Weights of a small GPT-style language model, trained from scratch on English Wikipedia.
Size: width 192, 3 heads of 64, vocabulary 2048, 4.44M parameters.
Architecture: RMSNorm before each block, rotary positions, no biases in attention or MLP, untied embeddings.
Training: a variant of Muon for these matrices, 130M tokens, 7911 steps.
Each number is 500 + 40 x the weight over its row's rms, rounded and kept within 0 to 999. Layers, rows and columns count from 0. Numbers have three digits each. The size before them is the row's rms in percent of the matrix's.

# layer 4 MLP gate, 320x192, rms 0.233, rows 120-124, columns 0-191
104:554523483554485548481509471582563459559445467531484551576565457535459525502528497553578500471474470460482473543476519426511480500474430437603522474515500519542514530499407468543491451556530431492591491489485524477494476531520490543451443497470473548517509521511451487534442507557476477547473518545562586493478478597461486512575488523550516554491519484528482517462511560432505462530484484533510570468543553505472529454528511538463412592457478422495567541519519502531418521556523474521492483511532507563470503506560524549463514456475460519484534499463542489557447496504496506537
096:487473496481416434495526448490453516551520547528600532614519533526540498400524510530471508440490528443478450489493466495565561488490544487583478511472485535460518489475544517536461477541471508432554471478497553534545411433474499558455460513477510454495564488544458476533502469490508562498531509492431579444508515538403508515488578454493478544450516491514529450455525507517461498528505559463535513450433485526521478491436465554463465523520488574502502521520473540504529526603456501439508484552488512502467509449547512459524494445556430420483474497442510453488503528510442513435
094:528500521499526516501456470558476481513595482440498509530585504516505523476509485452438483519524503513456480560538502499504507523453457513470507549513530482394492502470482577513511583517500535490460445554508578549509491467507463559433508500467467507507470517560471585497525582517580488540446508468476521524572537487520500567559588491503508500456503499519521445519477498459523577526530488547482498430493469527576494501471549557552521517536553477515580534498502456546524537427485480468430448460506476474503482466542557472460460551406381530545473525565462527460481455489477414466
100:478504500528475529531521449453491531549564449476554469479583490472488568540446491496520480529480572504522529504508453451491529548435613541455497549507513571488519551609440509452465540489528525508518527480434490500438584502531463483520511473471533444418545553512485519464502514476538505454492478483498534474404484495454405515482499499545544486478510535464548491516480528452491414493542455390432533451523473544472533468502479550523486528464435511486514501562546500530467451528449529473538534509465526452546507453480487420456596518560516481507507522475468462560406485503536487515
096:530439561516586523486520494418499491542463513485476533457456539491458400513474515485516545571424443490527536467542534488518507391489472472468524485532556508553498493519490527588534510530591486558477576511431498513527522486511488492534499549433469458463515435446537496437407431503449462478451494510522465544474489525551442517488500519495508473468471579487470573521472476487470482424514462519539544490493493569467500467537594482484493476471501500508454494499483574429528506497481465483509507547494506468537485543572528482603516549514464443463488502464481497562534539574487537411
# layer 4 MLP up, 320x192, rms 0.241, rows 120-124, columns 0-191
101:517449544454504417473533498470506472571562446489540557535549467504486524544558518454545524537507485522490510517454511521567587512509466474476453526524526503539430515494561492525493503452437456473576504407535545535521443580463484510505489544494498493531512510484558556470420583487471427558520457500509492514490464488481472556481420495512514551560457444552498509438548500479508410480464582507458480574419515546438493428496538511501531561415508498480524499467507518521449481514500546525499532485507465427492494479487484482460483510473408500505593497561530472563444450494445474503
095:491434470492403508461473521491533460480466521466510518489466517594488507554440445504531503513467478541490517611482526586481572447521468520499540480476501468477437514493484528540501529485458470517409476532520553556527512539434470484491499530434488491453499503457516531505549576489440520464531478420464430488528549457469533504571537520472535476530538438437455519458517472491540426533477573504534493494411493515496430550496536564579469537505508461506470466563482562538516482481524494520574405499513503479524571451478499479503559498460520457514423506552485461459516489510415575504
090:495558493525489531500456485515475488504534484481527521467465476549554465471545499548469531451550555520510541525460513520447552448417522488530542532470541473528505490521521549481456509405557596515459497539553516573462445474525457545584472434487516529529442529542545534504520590503606546530421633492534527470490598534450487568470555483489469508491518472563493480559480508512496468456505460560482489463517570614479492472474529511497493473501495484489454498429427457441506526474474499499512501472503487433468477474446550419477517468487422492503506491566530530514469496520499515520
106:480545470468398461465516497486560408514542441505465510440532559542501527502444507445427473562459495561568452505518503501510496480481436445425528506483487474507543461482544591531507498535465463496504487545480517489604497520572485495527480519463500484523456482480563568502546539500449482565530471510473473524449481510412494524509556457563471431523442481436505491503512490580562512505426516541497503591495478513431515544496525551418497524573548535493524487491456568502514530480514501473491518534453437450526532553470462554533506554412459502488473542506515540486469528524509593519
094:450475405468485457487548430448470499555492533478531472536444538507509516502553483464510446493514451505544485503545413558540534517548472539509470525524442461501445503542502493452499477514521475505504564498507514435495449555544476444436520492524477497426551561449594525458497469457517433556491534491590506518505442559502490461531454544523526548515457457490493482487422487401491535464520561455521540492576461550483511481498484451532487496412469438502537532497490536472514520418460498530584561507482452518454476495524446508533497429500562494443471593522539528506546571495470497436
# layer 4 MLP down (transposed), 320x192, rms 0.144, rows 120-124, columns 0-191
103:539520485553398493457527520530500528552493469488546458502513577535516562453476444503512522502562530519489602498447474518475476511530460499443500578440468469521545472506499499471592495494476528527564417473490454530475571540449453530503522460533395482456500484479468540511461502499412549508477545512455464477477515436480533513466510539474522523541536502440500437496479472487474431541529476536596534485469561496511543525495546509481502546539516475537469482539530547595463497468614498514467533527507552493460477493531516555515433522452519517472507589614504486569544536549497481489
096:542534505497480488523495477540449512493657497513491484539479527449508392494510456501517601520481523475470537465447476473463521567434472576579472534505511538604530413476547418435579415498486484552562498496499513528536470451564514518448529472492528473502563543559453547537439526526471517498480495520470481470590508538455465465538507514559488434517446545486460555516496514486483515559521510473510520451509523506565514453490526458476533459511502468524558542500533556481494534558492481432519584487466558482462492504536541564527464507497512525474468520475505488466470476486491432550
093:521445449458546460517420487585505569467491478514544501515509479540434487533517456452543478521547454483479519534502448513462440516419506530463464475437483485469533566429570520456504486512582522443397450524498526536450518440597494482471534492478461523482536484503443496387466476551520482527524525459455549510544508472548536525475532520467563523526478510558564501520523454518504577476502464491516515451439500522510458551523554467492491554466477558448510500427468552537491579501489480419503490510529538559525589524531468497413501507501511497545524472567491562454540481520476514557
098:554550482470589513514574526438503513474506478472519516496468514466508517488561486492521538459455504523427511525496551542533481437486572488574503449543558414492470449526478514560558500464428451504492578422502504446449423468486536512574572484528534473510475547516502462527507467598506481394454506458477526508465486531483540518470536507567488542579486498538396517533545493515476503521510486455516533509491488536526465532515466505487525515497501571456576512432529544549509446504525467539371546512472511538508513597476487473474470447511450544453469480457441519500483465541473520496
088:518522509467509504470490538507521499517415452486578553453490542483503445487490591512465488482546570541487510485476522459531404517507458547438505490532493568508583499479478482514526563521477507567527530445490516481601567478530454434513543488576451518461554549507486434543506493592542483418441525404509478532557541579469506524524490448519490458478523514531504474461502551581452469499498479423526471514507545522438523554529440547538477609592452493523530566475475486414462481558461488494498487501479506458523527489544506506435529470443515486511485502516512462497489475464474468493